From a checkpoint of a small transformer trained on Wikipedia.
Size: 24 layers, width 64, MLP 128 SwiGLU, vocabulary 512, 1.02M parameters.
Architecture: RMSNorm before each block, rotary positions, no biases in attention or MLP, tied embeddings.
Training: 116M tokens, 3534 steps.
Each number is 128 + 32 x the weight over the matrix's rms, rounded and kept within 0 to 255. Layers, rows and columns count from 0.

# layer 6 attention value, 64x64, rms 0.074, rows 60-63, columns 0-63
[[115 144 134  94 136 156 132 161 151 117 129 164 142 146 156 124 114 113  93 150  86 149 109 135 133  92 161 137 171 163 153 146 158 111 158 149 135 143 134 147 103 135 186 103 115 142 112 145 116 193 109 117 151 127 102  80  95 131 159  92 104 140  34 117]
 [129  90  72 121  85  94 116  38  91 113 162 137 129 129 106 194 143  85 142 139 117 138 154 116  87 105 135 114 187 168 137  83  87 123  86 144 166 162 129  93 121  87 127 140  68  97 128 138 161  87 138 148 104 188 149 125  97  80  93 120 142 130 153 133]
 [129 119 134 112 133 170 134 181 131  98  91 125 147  84 186 146 130 113 144 122 106 116 131 123 146 153 202  87 123 130 109 131 107  90 127 175 152 129 135 168 126 157 144 128 147 110  85 104 162 109 177 125 111 153  77 165 163 159  77 131 152 152 159 144]
 [124 107 100 102 103 118 145 109 124 134 107 136 116 133 109 147 124 167 142  73 108 116  74  69  88 109 106 177 125 157 125 174 127 116  76 118  56 121 146 118  93 185 109 132 128 145 134 137  99  95 146 124 172 186 101 143 160 168 112 100 128 186 109  80]]
# layer 6 attention output (transposed), 64x64, rms 0.16, rows 60-63, columns 0-63
[[177 135  76 135 150 115 136 101 190 159 120 139 111 118 114 125 100 165 139 139  58 175 134 152 151 114 125 160 108 181 122  72 101 109 144  65 134 151 159 156 174 126  81 118 162  92  74 118 106 113 122 105 190 146 167 116 150 143 132 124 119  82 108 157]
 [169 131 106 148 113 139 104 158 109 201 162  77 126 107 179  82 169  85 116  87 170 164 187 112 147 132 107 177  77  96 165 174 102 125 158 125 169 150  89 103  86  96 108 113 186 148 159 165 170 152  59 126 126  92  88 170  55 108 106 109 162 121 120 153]
 [110 124  67 156 102 179 100 135 118 101 103 128 146 150 129 148  99 125 121 104 129 127 155 153 109 198 114 108  88 155 142 110 138  92 133 174 109 189 149 114 153 159 142 164 143 101 129 114 122 154 119 114 106  82 117 126 103 180  92  61 118 113 121 121]
 [131 129 133 121 115 135 136 133 151 162 162  89 122 162 151 150 174  57 126  67 157 162 181 156 189 144 192 174 126 120 171 111 172 102 144 133 132 144 153  90 175 117  93 123  93  83 180 143  52 154 136 124  82 152 167 100 151 103 156 148 115 110 154 117]]
# layer 6 MLP gate, 128x64, rms 0.142, rows 0-32, columns 0-63
[[135 116 116 131 108 125 111  29 127 139 166 107 147 131  67 131 200 181  95 141 192 144 105 175 123  71 164 103 133 129 125 115 120 109 178 117 141 124 122 105  92  86 134 158 100  92 101 107 110 132 148 121  95  96 113  54 122 129 122  81 105 106 185 112]
 [119 135 185 190 195 173 114 138 113 134 105 148 140 109 149 165 122  87 118 167 116 102 144 103 109  99 103 190 132 112 145 132 138 182 107  99 120 114 114  80 154  92 171  79 148 152 128  82 130 139 141 166 172 109 158 108 137 153 172  94 123 209 146  99]
 [ 83  77 137 137 141 118 165 162 141 166 109 156  98 129 147  91  86 124 145  80 131 172 201 119 109 169 112 186 126 157 122 133 156 180 124 131 132 116  75 127  83 126 125  94 135 101 100 123  55 146  59 129 163 184 145 137 137  61 175 107 183 166 141 170]
 [103  82 142 124 129 100 128 151 134 159 155 149 126 146 170 104 117 148  93 171 156 121  74  97 180 121 186 173 120 164 179 116 155 104 121  93 122 121 120 123 126 111 135 112 147 136 114 114 151  72  95 150 172 118  95  89 138 156  68  95 157 144 166 152]
 [ 91 135 112 120 131 100 174 133 127  92 143  98 141 153  87  77  67 166 117  80 100 116 123 137 109 111 119 173 138 124 150 149  97 143 157 121 132 133 185 124 114 180 161 137 104 102  81 126  40 130 163 114 142 194 161 136 183 135 165 159  70 165 171  77]
 [163  91 116 150 101 164 141  43 132 112  76  83 131 146 157 148 155 124 125  66 142 127 194 166 132 188 122 116 158 136 112 141 143 206 117 123  96 141 165 114  93  93 189 131 180 139 172 130 126 153 135 131 147 142  76 110 121 163  91 144 155 185 102 130]
 [163 113  98 151 115 106 187 157 139 147 131 121 139 147 142  76 113  74  62 167 136 168  91  50 134 118 169 141 126 132 157  76  86  89 137 164 125 112  80  70 133 109 115 173  91 113  67 116 127  95 139 165  84 116 131 128  97  76 155 154 172 198 127 115]
 [158 103 131 153 135 162 122 164  95 154  94 113 107 125 158 137  82  99  90 156  81 166 132 109 163 132 114 121  77 118 157 172 149 108 110 130 105 157 130 148 190  88 121 140 104 167 106 137 164  66 134 149 138 125 120 154  78 165 131 122  98 130 158  76]
 [125  97  59 126  97 198  85 180 131  71 122 103 146 133 174  69 129 134 109 137 132 113 197 148 191  82 116 181 122  59 150 126 125  45 102 135  85 117 131 151  90 122 119 145  75  75 166  91 125 113 137 140 124  97 169 108 144 129  98  70 159 154 157 159]
 [177 121 134 101 113 114 101 125 156 105 170 162 202  57  83  80 140 136 114  77 158 141 149 122 173 125 103  79  92 183 204 112 111 128 140 105 151 174  68 161  88 135  48 142 164 116 106  62  88 100  81  87 163 155 127 134 163 142 115  70 173  96 188 184]
 [147 131  78 111 124  85 143  93 140 144 173 128 108 148 150 143  67 131 160 134 143 145 176 145 130 103 136 126  88 100 143 100  81 141 133 124 152  94 160 124 126 128 114 204 158 105 145 152 128 149  93 150 179 105 150 106  97  87 197 158 118 153  91 115]
 [164 125 140 124  90  99 121  95 143 145 162 158 131 124  83 117 132 139 133 135 117 139  47 121  66 110 149  94 112 199 157 150 158 100 148 115  93 101 142 127 173 140 117 114 176 137 110 125 129 109 120 105 167 158 115 152  96 135 162 124 163 171 142 163]
 [187 151  99  52 174 117 102 113  73 127 109 137 139 120 125 105 100 113 138  96 100 155 151 151 158 124  77 113  99 141  57 195 119  75 124 143 146  87 105  71 125 161 173  56 105 102 150 202 125 148 115 151 125 101 170 133 128  82 140 145 142 131  87 139]
 [125 105 154  96 157 130 197  73  95  87 104 105 111  94 131  69 190 142 151 113  70 160 156 113 113 126 106 115 165 121 119 154  79 159 197  80 143 138 149  68 133 125 140 112  99 159 178 103 115  83 209 170 116 185 100 124 174  96 157 147 189 125 109 138]
 [170 149 145 154 115  90 124  92 188 103 155 188 146 162 149 141 170  95 120 198 175 157 118 138 111  75 209 129  99 175 183 139 138 168 133 132 130  97 151 154 130 123 132 104 122 122 151 126 134 123  97 172 167  99  67  69  77  98 170  76 201 131 129 195]
 [ 91 112 162 163 113 163 104 117 127 118 124 145 120  82  94 135 140 120 171 102 146 104 126 133 123 118 131 173 110 175 112 131  97  74 136 173  93 168 119 155 186 119 129 153 124  94 119  80 162 121 121 132 140 174 195 157 167 148  68 113 171 102 114 164]
 [106 169 102 179 118 131 114 117  86  73 144  93 141  81 124 150 105 111 206  62 174 103 102 134 173 106  51 109 128 106 153 158 146 128 116  82 155 175  95 100 153 110 172 222 147 140 105 103 134  76 125 124 121 101 113 104 137 152 216  86 116 104 123 110]
 [104 159 139 162 126 114  93 154 132 144 105 137 209 135 106  87 124  85  72 126 142 110 212 140 111 122  97 127  98 149 100 157 125 143 148 107 132  78 112 111  73 146  49 174 147  98  92 104 126 124  97 166 173  95 119 130  72 130 116 150 117 150 161 148]
 [134 145 137  91 159 180 170 121 168 180 119 221 125 125 180 153 167 101 147 178 150 176 155 139 177 123 116 170  91 128 146 160 129 176 149 148 146 160 128 156 103 185 121 179 164  77 108 195 170 143 120 112 148 161 112  98  57 152 168 100 139 145 141  91]
 [136 114 152  99  84 203  93 189 169 108 146 174 158 119 104 128  86 180 128 124 154 108 139 157 104 122 135 128 130  75 137  71 125 162 153  61  97 131 140 133 205  61  83 153 107  70 145 121  96  69 168  63 147 143 119  72 131 112 154 167 113 149 114 159]
 [155 140 181 139  98 145 102 105  98 151 101  66 157 150 128 126  97 140 202 113  92 115 127 138  96  97 131 135 123  94 160 148 120 122 179 143 166 144 116  87  55 168 105 126 136  83  72 153 109 126  80  80 162 147 178 160 128 154 148  58 143 112  82 109]
 [ 77  57  69 126 168  85  85  80 136 113 153 119 144 112 132 120 105 162 101 110 116 166 102  84 180 175 127 107 161 121 135 116  59 102 112 108 185  65 131 113 139 102 188 117 162 111 121 125 141 130 165 100 164 113  88  90  77  58 105 147 100 128 105  94]
 [169 121  81 173 114 117 137 135  82 110 136  83 123 141 164  90 150 196 144 103 179 150 124  77 101  85  90 157 148 137 138 157  89 150 153  86  90 130 147 141 193 125 115 114 148  85 120  94 113 161  94 159 184 103 164  93  89  67  74 154 158 166  78 134]
 [137 186 121 101 117 151 140 122 124 122 136 114 143 138  92 111 120 117 184  96 150 152  82 156 155 145  74 121 160 188 117 103 149  76  67 165  77 132 180 184 129  96 104 127  60  81 126 148 157 140 115  98 154 120 172 117 102 107 118 136 144 129 184 112]
 [134 204 160 159 145  95  88  85  94 140 145 188 152 109 112 146 124 136 132 147 148 127  59  75 190 112 137  82 118  59  82 103 139 135 128 148  87 112 119 118  98 158 105 141 138 144 138 153 148 170  64  81 159  87 148 117 131 170 122  84 170 110 144 122]
 [112  93 159 136 156 141  84 171 102 116 129 152 121 154 177 142  95 175 105 143 142 125 120  96 116 143 158 119 124 196 136 142  82 137  96  87 165 119 106 128 114 124 128 117 168  84 144 159  95  82 152 134 108  91 146 150 152 175 146 111 193 163 133 179]
 [137  74 132 103 134 158 140 110 167 148 171 153  74 161  88 162 158  91 109 125 163 131 150 104 158 140 126 104 122 163 169 135 157 103 104  76  95 127  87 128 202 125 103 140 111 134  60 194 145 178 140 164 132 111 135 135 150  82 109  98 118 134 126 157]
 [150 138 143 177 168 148 146 144 134 128 138 106 146 145  94 167 108 139 154 141  92 101 137  90 114 186  74 108  54 126 111 136 178 147 136  75 131 163 109 119 122 141 142 128 158 115 109 133 136 121 147  89 180 145 155  96 147 119  97 142 148 122 125  72]
 [163 135 109 184 164 166 128 101 132 103  76  67 117 154 171 126 166  75 106 149 136 111 126 128 141 145  93 153  80 100 150 166  82 145 154 151 152  96 132  77 148 123 177  81  97  92 113 140 139 150  93 120  77 134 132 134 106  98 112 151  85 117 132  97]
 [ 84 124 111 122 150 104 177  68 128 154  87  73 184  87  92 109 140 198  88 159 116 144 126 113  99 110  42 127 167 141 104 147 140 156  93 176 147 131 132 143 128  86 128  97 126 163 120  68 131 147 129 109 120 127 152 100 136 152 120 172  76 148 117  95]
 [ 98 144 103 134 108 100 154 144  90 139 182 123  58 188 106 116 125 166 132  65 124 119 108 148 163 135 168 144  99 163 105  98 109 158  82 107 119 144 126 110 115 174 158 118 145  96 172 153 107 105 121  55 136  63 113 145 153 118 154  94 189 122 128 112]
 [160 103  91 127 105 121 106 131 111 118 111 137 169 159 150 104 134  93 138 107 148 170 101 151 113 136 159  83  84  60 140  95 145 110 145  87 161  88  72 129 119 144  84 105 141 143 119  93 135 137 101  82 139 145  73  87 157 127 112 115 174 108 139 178]
 [101 109 108 138 139 165 142 106 125 108  79 124 163 153 137 127 178 173 120 134 159 142  92 104 125 127  69  95  90 140 107 137 173 100 139 112 147 110 121 148 118 149 126 154 108 150 111 195 170  40 125 125 155 160 136 105 100 135  83 187 108  89 133  55]]
# layer 6 MLP up, 128x64, rms 0.134, rows 0-31, columns 0-63
[[163 174 136 120 185 173 168  61 120 162 122 115 122 162 138  89 194  86 110 128 143 167  79  99 138  41 149 154 146  75 119 107 167  81  96 115 112 115 135  74 112  97 148 139  72 118 130 130  96 141 122 176  96 110 153 160  91 108 115  79 113 124 169 102]
 [ 61 103 115 118  98 114 118 155  94 131 152 111  98 101 121 165 142 105 162 126 128 122 104 100  72 141 138 128 119  88 112 108 152 133 116 136 186  57 138  59 119 133 170 126  49  90  87  93 149  79 148 116 126 104 157 123 153 131 133  99 134 159 150 128]
 [150 102 144 151 142  54 164 152 145 105 155 151 143 142 177 105 128 107 162 154  65 165 168 148 147 100 120 117  64 109 148 139 167 194 121 178 141 118  74 112  98  62 132 110 129 108 105 134  91 125 128 180  90 137 191 169 134 138 136  98 142 185  95 152]
 [ 98  91 120 132 144 103 128 169 126 111 118 151  95 148 155 127 121 167 103 173 129 149  75 160 118  70 149 159 122 146 189 134  91 131 131 134 132 131 101 148 132 173 148  73 173 154 154 144 153  81  97 159 170 190 132  93 161  95 164  99 161 126 149 130]
 [151 144 106  78 119 212 104 110 115  93 133 176 145 190 111 137 132 147 126 119 123 131 181 112 125 167 219 177 186 132 150  88 164 114 151  76  96 148 151 135 165 127 196 126 139  84 131 202 138 136 144 152 110 103  94  99 131 125 141  91 129 165 138  89]
 [155 120  94 103 124 154 200 116 142 152 154 103 131 115  86 141  99 137 111 166  80 106 126 150 132 132 131 173 137 124 142 147 147 170 129 158 104 153 162  83 109 110  89 150 123 114 158 178 138 123 218 150 144 100 165 201 176  83 142  97 151 176 104 107]
 [ 87 135 141  90 161 149 208 131 134 154 171 127 108 131 121  85 131 107  69 181 148  95 130  95 154 153 138 179 176 126  96  68  93 131 106 131 172 128  83  93 146  90 133 169 119 128  66 128 149 120 170 134  39 152  65 109 127 118 149 164 183 162  77 119]
 [121 134 123 126  85  98 145 131  98 105 119 125 124  62 118  86  57 115 126 143  86 176 106 164 130 153  69 109 102 127 133 104 129  91 161 130 145 124 115 136 131 121 154 104 149 133  84 127 147  84 142 143 198 145  83 144  69 147 177 100  38 136 155 117]
 [ 80  59 107 118  72 133  77 150 137  93 176 141 166 111 148 140 170 103 155 103  94  83 148 137 108 118  88 175 130 136  89  84 171  59  97  98  89 132 204 132 162 123 141 153 116  95  88  88 191 126 112  93 139  99 127 170 114 162 133 142 143 122 139 125]
 [105 135 110 138 122 154 142 145 153 118 174  76 185  82 176 163 121 109 110  93  98 146 110 102 178 158 128 126  68 156 201 127 115  83  87 130 165 132 155 137  68 117  78  97  94 130 118 128 230 191  68 128 102 214 186 106 118  28 139 110 138  97 157 135]
 [ 83  80 119 130 142 107  97 134  90  98 136 162 165 139 155 133 160 135 175 118 142 115 102  92 139 140 117 156  86 152 106 135 136 134 185 175 125 149 137 151 104 153 138 113 157 130  98 148 175 122 161  85 125 154 122  92 186 109 131 125 167  74 131 121]
 [113 119 151 149 170 144 133 112 128 132  92 147  97  46 122  91 160 137 139 150 139 160 142 164 160 108 159  97 166 129 161 123 136 159 131 132 144 177  98 160 158 113 161 133 131 158 124 135 146 142 127  96 133 174 142 140 191 141 170 162 140  98 138 223]
 [163 144  99  92  97 188 155 102 114  98 127 147 163 150 162 129 123 107 165 149 174  60 164  99  83 104 119 135 155  91 175 109 116 215 178 151 170  81 128 160 133 132  81 115 136  89 138  98 107 155  84  74  74 116 141  98 141 100 156 147  95 108 144 100]
 [147  65 103 146 155 116 169 116 150 119 139 124  71 149 151  90 170 132 159  69 135 167 150 103 160  76 133 142 195 145  87  90  86 135 117 100 163 141 112  41 126  65 126 119 166 177 153 138 122  88 153 173  88 158 152 129  51 104 137 154 166 107 156 142]
 [106 135  97 176  96 168 105 118  89  91 121  82 156 176  95 204 145 166  45 129 152 182 120 151  94 219 110 193  71 191 104 139 165  95 157 119 122 155 114 141 123 108 157 131 161 150 108 154 133 141 177 105 135 139 110 139 143 104 137 187 169 138 123 119]
 [ 98 204 184  77 113  97 142 143 123  90 132 152 142 141 135 107 151 141  71 116 120 128 167 143 131 136 117 133 148 109 141 144 126 157 191 186 147  88 115 175 119 169 160  92 120 127 117 190  75 180 115  78 109 131 165 158  93 126 130 157 124 172 132  90]
 [140  55 167 115 188 188 163  81  97 140  98 149 116 105  87 131 196 114 104 117 180 191  72  61  97 196 155 198 114 128 148 175 163  47 108 140 111 123 139 138 116 111 136  80 176 125  78 104 117 126 133 175 161 172  81 118 130  82 143 122  86 160  87  91]
 [132 135 153 156 125 114 119  78 129 156 131 111 107  69 209 162 194 177  92 114 108  93 117 137 141 148 123 173 137 141 128 133 105 112 153 123 109 159 146 130 123 124 192 169 164  53  87 146 131 121 146 143 198 102 152 167 122 119 182  68 124 166 121 123]
 [ 82 135 155 150 176  83 176 152  57 153  92  95 117 150 117 133 140 150 110 110 140 164  87  53 177 212 110 150  77  95 107 138 104 181 111 148 135 134 168 130 138 124 119  68 173 131 131 118 155 100 153 165 103  92 113 179 141 131 104 174 134 132 126  87]
 [138 141 114 104 112 160 118 155  87  97 124 117  21 136 187 107 171 110  92 158 130 127  77 125 105 132 159 129 160  83 190 143 129  84  94  97 130 143 100 112 112 106 161 179  90  96 166 105 184 100 162 169 169 138 125  92  80  86  98 176 158  76 145 121]
 [104 126 135 155  96 143 117 100 120 132  90 173 155 115 101 158 153 145  79  76 159 164 131  90  94 171 195 137 153 140  95  81 174 172 155  82 110 126 129 119 196  94 155 130 160 132 157  94  90 196 130 136  73 140 117 122  98  90 103 196 167  79 118 148]
 [163 101 126 126 182 131  74 106 183 157 124 109 154 100 152 142 100  98 108  81 124 100 113  43  97 140 127 142 167 117  88 162 104 110  99 112 137 118  92 109 137 101 171 145 206  87  66 110 132 181 121 147 136 155 141 170  60 123 104 118 126 167  45 155]
 [139 159 137 142 129 123 120 163 128 103 124 162 178 192 125 154 114 203 157 136  87 154 157 106 135 116  88 150 155 168 145 138 140  88 104 132 118  89 151 168 132 200 107  54 101  96 126 103 104 150 112  65 216 124 135  90 104 117  62  94 100 123 148  98]
 [150 203  82 108  89 163 185 156  66 153 114 138 129 151  81 140  94 134 134 141 145 108 139 109 133 171  78 111 141  97  87  53 151 118 186 144 125 123 151 193 131  88 112 105 154 125 138  94 101  85  88 119 159 153  64 132 128  92 165  60 162 127  99  79]
 [128 191 122  92 202 179 125 127  70 136  90 194 149 106  98 156  89 152 128 166  96 143  89 129 155 135 123  96 144 117 131  75 140 159 103  93 137 125 154 157 154 167  77  92  61 127 160 168 126 143 128 117  89 122 162  95  87  86 119 104 102 126 184 130]
 [ 98 123 113  97 142 119  99 153 127  86 113 102 184 124 157 132 106 157 122 101 139  99  82  99 131 119 118 113 119 167 140 101  93 128 107 119 165  94 140 135 101 141 105 102 134 132 110 105  56 111 152  79 110  98 166 150 186  98 196 142 108 195 107 166]
 [126 129 104 120  87 149 141 117 127 147  93 164 103 114 117 112 137 112 120 104 226  84 134  82 145  74 110 137 136 155  87 136 155 113 136 151 143 147 105 152 102  94 143  64 102 139  99 104 120 100 126 176 156 109 131  88 121  93 129  98  26 135 185 128]
 [133  87 124 153 139 163  79  84 151  71  83 145 138 135 138 173 140 127 130 154 182 105  61 192 127 141 154 137 121 114  64  79 105 121 132 117 153 157 129 103 120 151  75 154 131 111 119 167 109 105 120 173 118  70 113 135 140 106 102  91 119 111 113 147]
 [127 138 111  94 114 113  93 111 121 125 121 135 169 100 117 140  60 162 143  89 110 145 126 201 131 111 101  37 162 163 116 117 189 108 143 131 104 154  50 130  93 148  97 169 135 130 164  94 129 117 141 146 147  94 151 130 139 127 105  99  79  87 126  78]
 [108 148 106  76  91 118 136 116 134 159  91 182 156 107 113 123 144 144  88 117 155 123 138 122  99 126  52 116 102 128 107 146 215  99  80 165 158 112 176  87 137 108 183  96 129 132  94  80 167 160 102 102 110 119 121 161  85 135 135  79  71 112 116 139]
 [136 110  98 115 171  88 114 120 129 167 146 108 106 146 199 127 136 160 155 118 107 124 117 128 146 111  79 140 173 141 158  64 119 137 149 112  69 156 155  97 162 172 165 134 118  83  91 182 141 125  88  57 107 104 104  63 119 150 120  43 132 126 139 107]
 [103 134 153 119 114 104  96 138 186 137 123 102  92 131 142 138 105 163 132 127 161 156 137 123 144 104 149 121 174 113 154 150 113 144 139 105  93 189 197 107 131 119 136 152 115 148 124 202 107 126  98  72 157 206 165 112 134 146 181  98 133 125 101 113]]
# layer 6 MLP down (transposed), 128x64, rms 0.194, rows 0-31, columns 0-63
[[133 111 153 165 120 156 157 103  98 138  76 153  90 109 163 197 140 124 133 147  91 103 106 115 103 140 154 117 130 127 136 153 129 138  83  48  73 134 123 189 119 104  76 146 162 132 146 154 169 179 128 109  74 183 174 161  87 128 116  75  73  80 129 123]
 [110 117 150 153 143  66 165 122  81  81 156  98 170 127 134 144 125 148 151 134  44 123 119 122 143 123 153 148 169 123 106 130 106 130 180  95  82 173 188 131 106 150 123 149 128 194  80  99 106 112 146 128 122 145  80 145  80  96 137 163 132 128  71 149]
 [ 79 147 172 133 166  77 181 156 150 107 144 111 153 162 133 156 167 133 153 167 142 127 158 206 167  66 120 133 133 139 108 214 157  86 137 165 129 149  94 164 158  95 107 144 132 120 113 111 128 171 134 100  56 134 131  96 173 143 143 131 140 114 115 133]
 [114 126 160 104 192 145 158 140  92 151 147  94  98 148 145 140 120 132 140 112  80 194 117 166 148 160 106 123  86  73  94  50 171  96 102 197 123 157 106 138 121 114 153 136 152 159 133 118 135  92  70 127 111 155 153 120 119  76 181 105 131 135 146  98]
 [107  62  80 125 126 147 107 144 168 160 144 147 122 160 130 107 114 125 156  67 135 107 131 119  98 150  76 182  70 136 154 133  83 108 182 122  57 144  96  96 139 162 190 111  57 110  70 126 147 150  49  86 139  87 152 118 184  97 111 158 115 143 142 165]
 [112 142 148  94 182 145 144 200 132 184 141 149 153  98 165 120 107 201 118 102 168  70 115 151 143 111 103 121  85 146 180 154 156 114 125 158 165  83 168 148 118 100  97 120 103 139  38 115 136 134  90  81  80 118 143 205 113 128 159 143  98 137 114 137]
 [179 108 154 151 126  86  88 171 131  95 110 113 155 154 106 174  90 145 143 123 142 111 184 131 112  96 130 150 152  87 194  86 135 102 163 181 127 113 155 117  90 153  78 126 168  62 125 108 151 156  90 145  95 120 142 137 116  84  77 127  69 121 136 159]
 [108  43 135 178 109 122 153 138  68 155 140 150  88 117 136 142 125  92 172 160 113 150 137 163 104 135  67 121 103 139  73 123 125  82 155 203 120 149 142 102 118 123 175 121 168  98 148 138 138  97 113 103 111 152 101 110 205 122 106  83  76 124 123 139]
 [119 120 172  92  85  90 139 168  76  92 171 156 115  73 123  97 149 117  85 118  89 143 115 121  48 144 178  46 140 132 101 164 144 169 204  98 148 139 192 121 103 157 133 113 152 101 116 119 111 141 134 127 113 174 150 168 118 119 144  73  89 118 160  88]
 [111 127 107 149  96 154 170 220 196 163  84  98 149 165 111 150 194  83  87 107 149 182  96 122 112 123  97 219  96 151 124 121 120 134 111 123 173 136 120 119 139  73 158  98 141 106 158 169 130 131 132 153  80 184  73 109  87  61 119 134 159 117 128 158]
 [128 159 116 112 137 154 165 125 101  92  93 103 128 124 145 103 130 144 119  98 136 128 127 137 153 184 147 127  80  49  95 137 139 132 127 130 120  83 119 120 108  89 151 140 140 118 104 136 159 169 122 120 156 180  70 163 173 167 186  70 167  88 125 146]
 [161 142 151 140  97 119 118 133  91 118 150  92 147 140  80 144 130 144 148 192 118 164 101 124  92 133 127  82  66 131 125 126 143 112 120 197 138  75 165 119 122 132 131 154 168 111 118 116 113 145  34 131 133 115 120 129  82 139 111 146 100 106  65 148]
 [113 148  88  82 157 125 106 128  64 160 150 148 127 109 155 109 104  98 119 157  90 149 147 176 116 125 201 228  70 169 138 161 173 120 102 129  98 118  85 145  99 115 141 120 145 136 146 204 135 140 156 101  94 135 130  98 133 132 123 131 157 141 131  92]
 [155 189 106 108 122 168 143 160  63  94  81 173 157 101 104 139 156 126  73 155 105 161 130 155 153 155 161 140  92 139 138 156 199 213 166 188 104 146 166 137 114 143 125 120 112  97 181 138 141 124  84 110 153 112  86 178 232 143 133 103 118 116 102 140]
 [ 98 112 140  97 120 115  91 143 144  99  96 109 131 123 120 101 154 200 113  83 156  96 126 152 106  37 148 148  99  67  75 121 137 152 127 161 134 168  47 138 136  99 153 139  17 149 143 114  85  71 133 150 104 148  85 101 129 173 116 122 146  98 171 126]
 [163 141 106 175 181 126 151  80 126 122 192 134 129 194 118 147  98  88 155 101 159 113 133 142 122 134  87  99 133 158 133  87 154 132  90 111 114 134 124 133 136 152 113 182 152 116 158  65 149 120 101 160 101 106 184 128 120 111  72 103 103 103 152 206]
 [128  93 127 157 180 100 136 159 120 126 169 127 178 148 136 121 125 122 114 208 134 135  99 184 145 156  93 131 116 141 133 195 156 168 115 115 144 110 109  84 115 155 127 203 125 120 137 140 151  99 161 147 190  75 124 133 155 193  75 124  88  78 186 179]
 [137  78  97 166 141 108 117  96 108 125 205 127  79 112 139 148  64 107 148 121 130  79 107 139 149 157 119  87 132 145 116 168 107 110 197  77 155 156 117 171  74  68 141 171 141 172 128 183 139 166 102  95 122 108 135 140 124 134 113 121 154 132 148  77]
 [126 134 140 103 160 136 199  48  86 172 127 148  94  82 150 146  94 140 172 152 182  81 135 155 186 120 133 156 146 111 111 139 138 107  78 138 171 159 140 138  80 205 115 190  96 113 112 151 161 113 129 134  97 133 131 150 170 113 153 132  83 133  88 121]
 [109 134 154 131 198 109 160 141 140 129 108 142 193  79  75 156  80 148 116 138 146 149 138 102 194 139 118 142  88  82 139 157  94 110 152 130 172 213 150 105 158 106  90 127 105 107 207 169 117 150 142 130  93 133 164 161 143  84 132  68 133 114 127 103]
 [142  88 186 116 121 155 185 130 128 115 138 192  90 148 130 134  93 144 137 192 122  95  90 152 129 124  96 147 135  83 162 122 115 125 116 124 122 114  98 181  82 209 146 145 141 151 116 117 191 113 204  98 118  60 139 151 155 142 127 167  71 137 150  84]
 [153 131 149 164  64 121  85 136 172 156 118  94 106 125  79 166 114  78 112 105  73 123 136 103 190 141 113 136 153 181 147  93 112 125 167 148  74 136 147 132  98 130 124 101 107 167 173 123 143 179 169 123 110 144 103 104 147 146  77 146  64 147  67 127]
 [ 73  72  96  97 143 103 151 102 157 149 133 103 127  69 113 104 151  71  80 110 131 112 153 121 169 116 181 118 103  86 110 142 148 112 159 154 154 121  42  56 139 149 115 166 129 165 162 139 153 171 104 140  91 167 163  96 187  70 145 124 102 129 142 107]
 [124 114 123 125 108 121 123 182 167 148 113 128 128 121 147 166  69  74 119 150 147 160 111 133  87  94 110 186 123 200 124 174 101  86 111 127 151 119 191 147  80  74 104 173  50  49 123 133 153 138 136  49 155 130 154 122 109 150 137 145 110 100 125  92]
 [104 123 124 152 152  92 127 185 111 117  84 106 112 137 125 187 171 113 126 160 157 131 140 124 147 103 163 140 123  69  99 131  17 143 128 157 139 100 183 137  87  50 116 148 164 132 134  89 155 100 128 106 112 134 148 151  96 183 105 161  80 131 150 100]
 [ 97  81 108 163  66 135 132  78  89 116 147  89 141 102 122 164 110 131 121 203 141 148 179 171  99 115 129 145 151  80  89 105 147 123 177 112  49 134  97 120 119 126  98 182 122 154 123 116 126 196 166 122 144 107 131 134  97 119 151 132 117 128  75 121]
 [ 77 104 101 119 104 127 127 124 104 123 111 107 195 132 151 172 165 148 159 115 115 171 120 121 103 158 102  68 143 122 157  85 149 159  61 123  98  99  71 114 123 169 152 160 117  67 138 189 115 110 140  96 102 140 187 131 152 139 176 115 172  76 121 113]
 [162  76 151 103 151 113 106  45 142  98 136 143 136 102 137 102 176 147 129  83 135 186  98 122 121  87 151 173 185 190 135 124 154  86  93 143 131 107 146 120 118 150 146 138  96 115 144 165 150 120 190 189  86 118 157 136 167  89 139  92 153 155 116 144]
 [168  78 185 124  82 148 159 166 117 129 152 171 199 151 132  93  89 188 140 126 156 114 103 133 125 132 190 142 148 134 149 171 132 125 137 120  85 147 125 126 164 140  75 111 128 182  96 134 145  96 118 126 157 133 173  78 137 155  90 153 176 153 142 125]
 [113  96 160  83 164  76 123 138 116 180 112 120 149 150 172 150 107 156 136 100  69 112 104 112 182  89 118 144 105 167  82 179  92 160 114 111 151 141 110 150 166  74 124 138 124 115 145 198 108 159 165 101 131 104 146 110 182 146 141 169  59 148 148 189]
 [109 176 143 128 119  76 103 109 140 182 172 107 191  99 132 108 125  89  80  89 122 148  77 128 190  75 125 182 145 129 111 124  96 153  91 133 120 139 112 178 129 187 144 167 133  54 132 104 115 133 166 131  72 124 129 126 123  62  75 105 148 144 107  69]
 [177 126 154 164 169 134 121 171 126 147 148  65 105 103 160 112  85 105  76  81 139 105  96 159  89 119  99 139 119 119 193 145  86 131  89 124  82 186  70 143 170  98 152 119 146 154 149  89 145 140  84 109 131 161 155 160 132 137 123 119 119  93 100  88]]